config.yaml
n_layer: 10
d_model: 256
n_head: 2
n_kv_head: 1
head_dim: 128
d_mlp: 768
vocab_size: 4389
activation: "squared_relu"
norm: "layernorm"
norm_place: "pre"
norm_eps: 1e-06
positions: "rope"
rope_base: 10000.0
rope_fraction: 0.5
qk_norm: true
attn_scale: 0.098
bias: "none"
tie_embeddings: "early"
parallel_block: true
extras: ["local attention windows", "shifted keys", "a norm on each head", "value embeddings", "hashed n-gram embeddings", "a smear gate", "an embedding shortcut", "learned residual scales", "capped logits"]
init: "uniform"
init_std_qkv: 0.038
init_std_o: 0.038
init_std_up: 0.038
init_std_down: 0.0
optimizer: "adamw"
lr: 0.00226
beta1: 0.95
beta2: 0.98
weight_decay: 0.13
lr_head: 0.0201
grad_clip: 1.0
warmup_steps: 245
schedule: "wsd"
decay_fraction: 0.901
decay_shape: "linear"
final_lr_fraction: 0.0
batch_tokens: 32768
seq_len: 384
doc_mask: true
train_tokens: 153900000
steps: 4697
dataset: "wikipedia_en"
Each number is 128 + 32 x the weight over its row's rms, rounded and kept within 0 to 255. Layers, rows and columns count from 0. Numbers have three digits each. The size before them is the row's rms in percent of the matrix's.

# layer 7 MLP up, 768x256, rms 0.0647, rows 385-410, columns 128-255
100:164166115093169175106150125134107133164153161128177084121150115154107168124189111095061123120086096145100127159150051121170102163064127159150184120125120134098144175193097161124144147046156136134189099146151108053065128126148115127138176139072091130087103115142160144072171123144088108171108144116046113151136081191168169117122179113100147083094133085114114150078124130156136158111138
101:053063159136106143123111073110148153157104100079150116086152094121135101117112171140100146208126107121166124100131099138081148138122117119098120117147097127137076088165115137146106166126080086185137096124181096156188148103156123143139107122128136132129096131130117118085124136138131145140143136110125085108114140090101158069112133201110188058130144127179104098125084160082246100171139
092:113086176187095137110093101076071087146117154111103124131135078095147114123078087132150111173139152164179111164143160155143202112169159159123145163202136150083105118129121097126129171188129096186160111128154116107118173120115125088140143133146142113142084144133086174157143186109176127085114126180095149123106125127124131130147032151135147141131169087169145124123151112088142075119172
100:120099134161093125110120172098069145136106139142133118117160090154126143093132176126114093076076118103143149145194138142127099137137067114129113115123096138108166084134128173172102147123105113181114176063144182087167124177164124151103097089189078158104149158169151131095109135106093115045135113119118147107113131149094145092143135109102173124139173170142128128099066127104092121125172
106:137062166073181168093112164098106114074093160117107125128175088103102155145096091161097111103126118164134136097162114168069193189079146091110185133153153118153099102108133133115110145125128132159120136049152145123089171185134152119105175136127129133099103159123124153099104148101124178124119095131132079099157177135133122122136075137153100102161140165122125095141088198128134108103100
101:076173163124085145145097185107082099108123184131095095118121139106105204075106111104165104143036148128131122174175100075096131126099086101127123150105159093148111074186113128119124086132113160126099062155125124034140160159058086109141094104116124122130142168067140159099110165095098124143133135192095106113173081112132145135169147104191111149128142158123132145136148163141114157115130
104:084161116140146136194159072101119138148122144129067068159085111080091094175095153147171162133131130145122136165158154153116161195111139127193097134170148103108054100101121141110145108090147159132072129085100089149101148126134132127100128097097102153107178162173150155114089140106172142123131159087136150143109135087176158082096136189128145081159138147175103187126160176137188127106090
101:127133107149124078221084134130126118135158122115106149086099088095140140175118154149101139073121202106124081128176126149091139132075144073172159163116107121060140098138047116133132145128108178198114138149137066164109150111111179174142194094187171118103166103117171098128144090168162078109165107125156062121041146096131157100113098155199171080186160192110131097115155132097107108160135
105:099138152081173158105123156163101159176127182091129114140133116120097129108125152142106127159151101122129042158140115096129198142133097204096106130142157167122166105103130103181132101132125101193145100152085160145101145132144139140140124124105100103087113100108092116142108139150146090119164114155092065114125151110127168106091176175145089152112151176109177184096119140232106109128073
100:153104115186144150105150093132137107122085131148116129127132099167103169077113144116118120167075134154141155122118124148193172140115125115130096110093143187120145087141129069095099073133052137163160093137169141071144070148134131148162135112192149156120155058099141095067124059107087061166141131125070121156138118174119142121078117106156053183106195170126125169146130085079130136102138
110:124129100159095102171151199130139125090076140128119111171153079062076135141163131142122120149128128119132111127085127123133170141140151081131197112134058140113097131201115115130118127107150074119094125159106073104165216135118105064044134104116080136125120122102144102148112181129063159128118159113081149073106116163156136108105115108137115089154136141143152135185060215108116128081100
108:112127120115147127123170115125131132144124116153152112105132090071102201150092119171059112158108156142117123159190113101106146105046057095133099141090073176130099161151150191172164123128122109156132194156122076093156111126122177112176110050154101102121168035122134098130143113123092129158164164153154147100147213106152137124115120146157146107145134122095157127155084129147131179136122
105:039175080134113110151162137114105134148125132118129151095168128158055142119146170129127108184143126129081086129128127185128185130124106117153061217171140151073148097169115207115063090153095092159129169124095153106116095128135083088097125129105029133091177154096139176130151136143161096069105112133154074087136106124132122107115149096098117131078155124126163134097150152165165162119120
105:123149106169121100157061163100137075044143125108174168135110132123097149170078196121130112154129144154086114136094168118136178081106141122130157129144103086163139072138123183126120138118134117133107160167169150103134125122144146129200122188107107162087111117138160128120137120149099163111126147114113101082166118179073102125090132106182124094232156083178112064079083133085090101177126
095:133164154105160139147158136157111114111124151097133077130086074175098133110148132195141120178122108183139129173134055142137142170107065149204128151109108163246128089133137117102112167103142083131047207152083147081099098152139127121139132100150107155132174111190128113144115094105110112110127149111115082114128168061220137102085111130138053076147116126183162129087127126144187093132155
093:135106107111202139148108124124087113143147196116169112119095112147172163143196129122127079168161094066067165091130119173078171137133140182146146215171113163162170106153173134154123108107114101095121108175074091122133166163133121111137118088133165127126159127121128056125193181138126142093119195160072134138098134106146177144107100118136079132093127097135172120095071118108214086106171
108:105160116113071198186128118078122060091160140094116130111120085080145136102143125135068088124114126094146161155107081089136116173108101081067134131173120134143202150208133128095121143120143120099125135117155055108126162125164106142122112085166071164113153091137180098119098132026137173108183181141084088144154135152122165088088134126166093117154146148124100169198144140167147093086148
095:131119086160133156090131138078127132127129166061158112085116138104073147103088138189106147157089093182135141187149151149176160093071160187082152130161084143080077111142079108158091076122135117129086162080179085150162096095194150165178126147136177168120217171066112143121151091117078124123119191162114126147125161161163098094120110179063125085174133134101154061134102110141130114168137
105:120158101103118116113187082126101140151055115111110136102126053141069131140154188162089068149040116121178089156156185132092130125160109158116111099132151172108170127149121146164124129125143155156106122139176129155098123139172088123144149129130123111113119140042088171157137105091124142197123130200067133132156164152139067136174132148087054143096175148144100128192101133143080055167091
101:128124172129141137090185105115104141105075150083111050073170136151166128092088108150118133136090198079112142115186093128153147136143153118183074129099119161090085107143158118129126150126124099179142172142125147070170153109098126172166152115122157115110148117056166182139123136097126188172137163158133121121068122129143113133098150148178101109118135168150116133115075136180083118036084
099:082148138099164117186152156148093167111083148150172088115166091129120142114086125154064061154074176114063195163185100206069118142095126120080090117107070157130150156141077149124132127081102090166190155124083085131132124116107133129084113133133108166142183089094117150148201078139088104117161160099168088063132186128111147063126105171137101142125134108104090105086096161120102135173138
090:136081142119115183081068103139137083103139188166092107168195142128133126186096171095155122080118111097106156105209117179133157121143116184113172189093135133099088150141153100115156114106099160127159137051135079122184164129064114124126135099171128151094163185120164175140062156083117150133184107148096103138149149108174158136112144122082166105152150112217143120172134120137084068137153
095:136153158114127100144187098147100146064091188104136144098085105178107131140104194199153086150101127142119103160122130106107101122109158179098137116067151168125075186101062160120111100093097065146093071167070106136075102148155085155096136165171106164118138124129120144089136092139076143143139095173114091145144129092152190148062148080167201084112136131100154140115144132086073137148088
099:094180150156111144138112116176081131165137157094082112195152139114098135120140168099143086165107054058107152124083160153113168144163096148145127117142097164134115133121135090119096118050115100143115179149123036139112158155120157069111163188124111154111122117132107101114122109111132115109114189103189102083116125150139151094051154118148103140196141168149130149127130113120137180099120
101:100121184139104075157161122091090116110109170092112141144131045121076109156148121170123105156097157101167122171172120140140150163118129088098166145157119123148131102160121156146087188136115080137152140088143193117067123171112141113084116130142074175126148110153200105160159158107105090146162097069117131160070157133165177148074094159116087133159111077151142090143130157126160123133100
108:118155129117120146148181190158139132118175152139125114128162140148111112122138173147090084101083119065105141119120148100144131108126157122131173069188094173124110110108109184134095093108055135169153069096147123093164153094132203110111090076116128181113109155040081071048180174125094104147112170120093108110122121174136115139104099104069130129136149103179159166162131131102150143154079
# layer 7 MLP down (transposed), 768x256, rms 0.0591, rows 385-409, columns 128-255
098:062106118095157124118089050105088137098129082101078103140111070076148091129143130110090110068065133133134124108170097157101079130101130164131104172123144122034199137154135152155186159125121181137138136088102100105117090094165134088132174098155140133110065151136179158140081132122087244112095082124098128170137124150105152151100111063146153121207131104141172114146121134147127148144109
098:117153145093106145060119101123078113202150130088071085174130109129138141139125169129138163142130122157101133126128121120115109102166142117175180137133144108151124133159138112078166115128140122100131064139127081164137097102129164172104159147169099137159098100146065153136171085076102159135150056055137119108089152125173084129176165133115065096151062136150127135129152182073195124110178
089:152119127117147104078133104139172130058112141157168155094148116134142160136135155178131130101142162061183161113140063113129154135196110070064180033126146130098145101138113117143112086112140166110120133138180117143103141082156137135112076145157088144249131141151127098095101086125145117122096091223143143095109147062146076155129139114148144158127056124110123173186097137080105142186122
096:138162039134120134179119102082242101136138124117164122171088176104079113125134135134109098158079143120081099147106116189155144064109177137163143142142071066085079192128141142150147127088145113081148112124167132185154156158124164147124102086103145111134118140115094093134145161136061148115106075139088164111156119170124083141155118164155079071163160155107141125136134153138110131121061
103:170076129128133108142102182088085123087115131107163133178145083108158106129126061105162108055160108109150134136096071178098213167144163128141132163147120124088170124141108113109087122174134145141108103131106132117127142177110095153159146110130108087175123100124082134124119116081145145123108147137150161171159110131107141135201132148130141118169136118128101170057145170079125182121066
102:106082151070123107099167128078154109118131142138171174095097092085088122150162168149113135086171119117175155139107088136100182100081148171105170146141098081120104183156092139152158099127141146063104147135159090124075152145109160169155146157081153102255171139173166171113132171087114062155152137142117186116083144129162124175119146111090159127141055159182094096113142078163133150145095
098:069141121113164177126137136154191168158095111136089125118124083092126121169117103141148087156137111133161166063109101158103138099116106098204130101094123081138114108057140124120147066097120183147092149123143168131149155101113116096123110141156163121138138158203121090164129124110155155124151143146165133115060138155090109129153117132175182169168034141199112165138165124138165103149100
099:133109223093120111179131071123113178107104128200120178077173126111171109064101103138079152140159146141087079156152121123101146183126125126160210118119085094095171131176085106194097097175063128119184126111151102152173140144131125117131106092163099109125165103136121139125144117153101106171117143104061103126134095161095133164142146094190089138143105139146124138133096148125125039115169
101:128175098096135150092131095147063143138133191126183119140164126007068077129125130092108151143142180114147091130153133135148139145140142095141042113222147176070185129134140053097170139103155153129155109167090119102122139117119072146128164058173132086084146121136097137200192127146182155163187124115135081130124094128139092085117188135113105096136147128135093149150167131214116106099112
102:141108143125096128119103094114170159120188089115073099118160136123146204080111119128157101097109172147182089115154144075130152112133115102157176097066135138138214065100160089100158149169095138157139115136112122166195109110143117120079129093132123081131163146151116128142077142118076201085152136125152149121141083083109128154165113146145107166068184110230151076159137115081114199123113
105:143139122169044144185072131128132128066151141131167099120102155188059098141202128128163144141139169133204147095116145133137153163157168059084182075093100122100126125162108126149084151131162100096130154137171111133122095155113103146107126145092093110255121150133090130119136089112121104139145161159102110103152084132157048131135162088157148134100019146162147180150088120138112054060136
105:111132080139113127136115161163148194119121121166139118097145116098195107089066202076110111118107167087141124088168093146159152125136071103137072124118189088152149138171112087133137152106156116132171087121140122190153127141177142087159075156114143094090120120141213165168098109088132099141069087126132103126142176129119129108148203133119148099058056119134151121238113107134108090113144
107:111138119093094154132104170064127129180145087144126079140139122161141098093144134132143092138110113086070112173135101102142156136179146145170118089110131136086171093207125173102110104071106139105145179180134133161142122097113092121130132147107073098072129153095096142118135140144119143119123156122217153109120118106132122150215106095140111098111146139109140114134171112167122126115121
104:139108126168094127099120179156098115109096114134149131087074107174132084134165155096179106132149128133141155144080100124143135112114150085120120088077136191101088056080129079182118146153152139214120190101168175127141095165167122128166173118134131150161174101168171163125102155115089121143133180113151125136157095136185049140134106151165130130166118179119109097203123192056069153095105
094:123159105107088140097101148119161149068114167156120094125084080146160098117185218147111104098201116190109148134129085114149155099101122163152092155133094106145137093129107138120137180100118080136118133119100212043144149116107103113091135143155184108020191141087109117139075088144116134145130093133100113187148120156195146107161135081131083137076051126149120152163162117143109076130141
092:151133086176129145145061137072124152097155143155118129145068150096191101180190102149166129124180088108089168122156083126175125090065111154145084148138137194075174142094164143139115116133155126101144128160140143121121149163123096098215090136163155153062076125130060110135144133164122128139090111134149169148193127100126103151131076135158102093097074141174106159135123195133100137171154
103:147122120142131151134140125147143106096155079156170123120097089105160087103168131122088075114118110120090122119131082161131116136134080150111127105172116141170159121153133167136097147087127138149180062119118149144129128137125092107163090129121143119255115073105142144153115127080173161105101097160067137126105151119124065082088137130132100124084000123112135151156147135138192155077124
096:144137130192127185139104094121136160155197124123137127077088185160154101107075129168110186142065140181077139114109152161148108143089098114077138092096154113121100107105079137142070081112138141076124154146145137149164104137106137084216103181162107107100160140098136157131129144075085131137175125119134163113093135164136100163138131130138120135159048143119025103171083154099120111189103
107:087099125135096119129138118071116098127120116147119138161146106128133119134103129148097132164189138150151151195083166074072144127097100133139110059078144156126175194122171131166198067104110102130155130147125143107086115118138107086114123110128091176095203136111119147180090194118152136178161141104122153161136122154147134148173134108151081140116201094195076117123132127121133142199148
101:104078157116088145135139061128144121148153108170159184124173080124119129140118182172151143060147095140080099149084148128094135151142171188143151084120117106108143133128191124130150122137085154137156107148114122177157139089173121129122128134150092159188194163124163156100138128149118112186096109178129098114082142142177093122112136098142169140096003185146128097056105092108174141159091
095:161115118111095127153160218151147145146107089110133143118104114142168087174088103132143150132169129165134065102128158122137125113189130151163082128122159196154117084103090118086134134156136107104131098125148153130149151117131063104119112100081071121255124173131127136147141132130145108098125114154146155133149076127138095228127109166155111164099000099125171125114156138150156130090104
090:143118134127181158135161158091086175121065122067171070090102115113100168158115131119133140193108129134158087136147148119165099129133079105130087185184114080070110135177151125131141095137195152101145101145161118111106102147188156188172138089108119134104152108119113096095115070097143157108118135175151150102172139080089082081097108075155126130150099113099137103143067135138163155096105
098:131168083113092094169138116204104083058084162122232085130133097137157139128163191116158115151192123160131141084152126113113083118067116175186198149153154112101141207107094150120125188096110102129076129160109157113133136170170154101101126091113162137162170050129091161113132112100145129114146125141141102086093094155163170120144128107175093121143069083095116132144171153108149117121075
099:135156178113106122187142112118118110127170059139104163200101123150145146100123161162140088103188115115122181087125085120144107116089151151133173098129106138161151089093130155106093131085128114124121150167118030123135149173129118160127118145131107195178149135124166125168163157134119091103158099079125123107110142166146147195107157147175160193117137125149122116106092156069151124153140
101:067095146131134142141148085091106121116184070093128138122138099167142094062147174106162088119198105135096136042139146155089161159126182147088159143114163047155178092120162105102152138123104140181149193129141112106119126178071096171160127178133120055132156085130105122224127111137147097155099083126109163056181119131181067151107139147142116145104000165124098129121111163123138092140100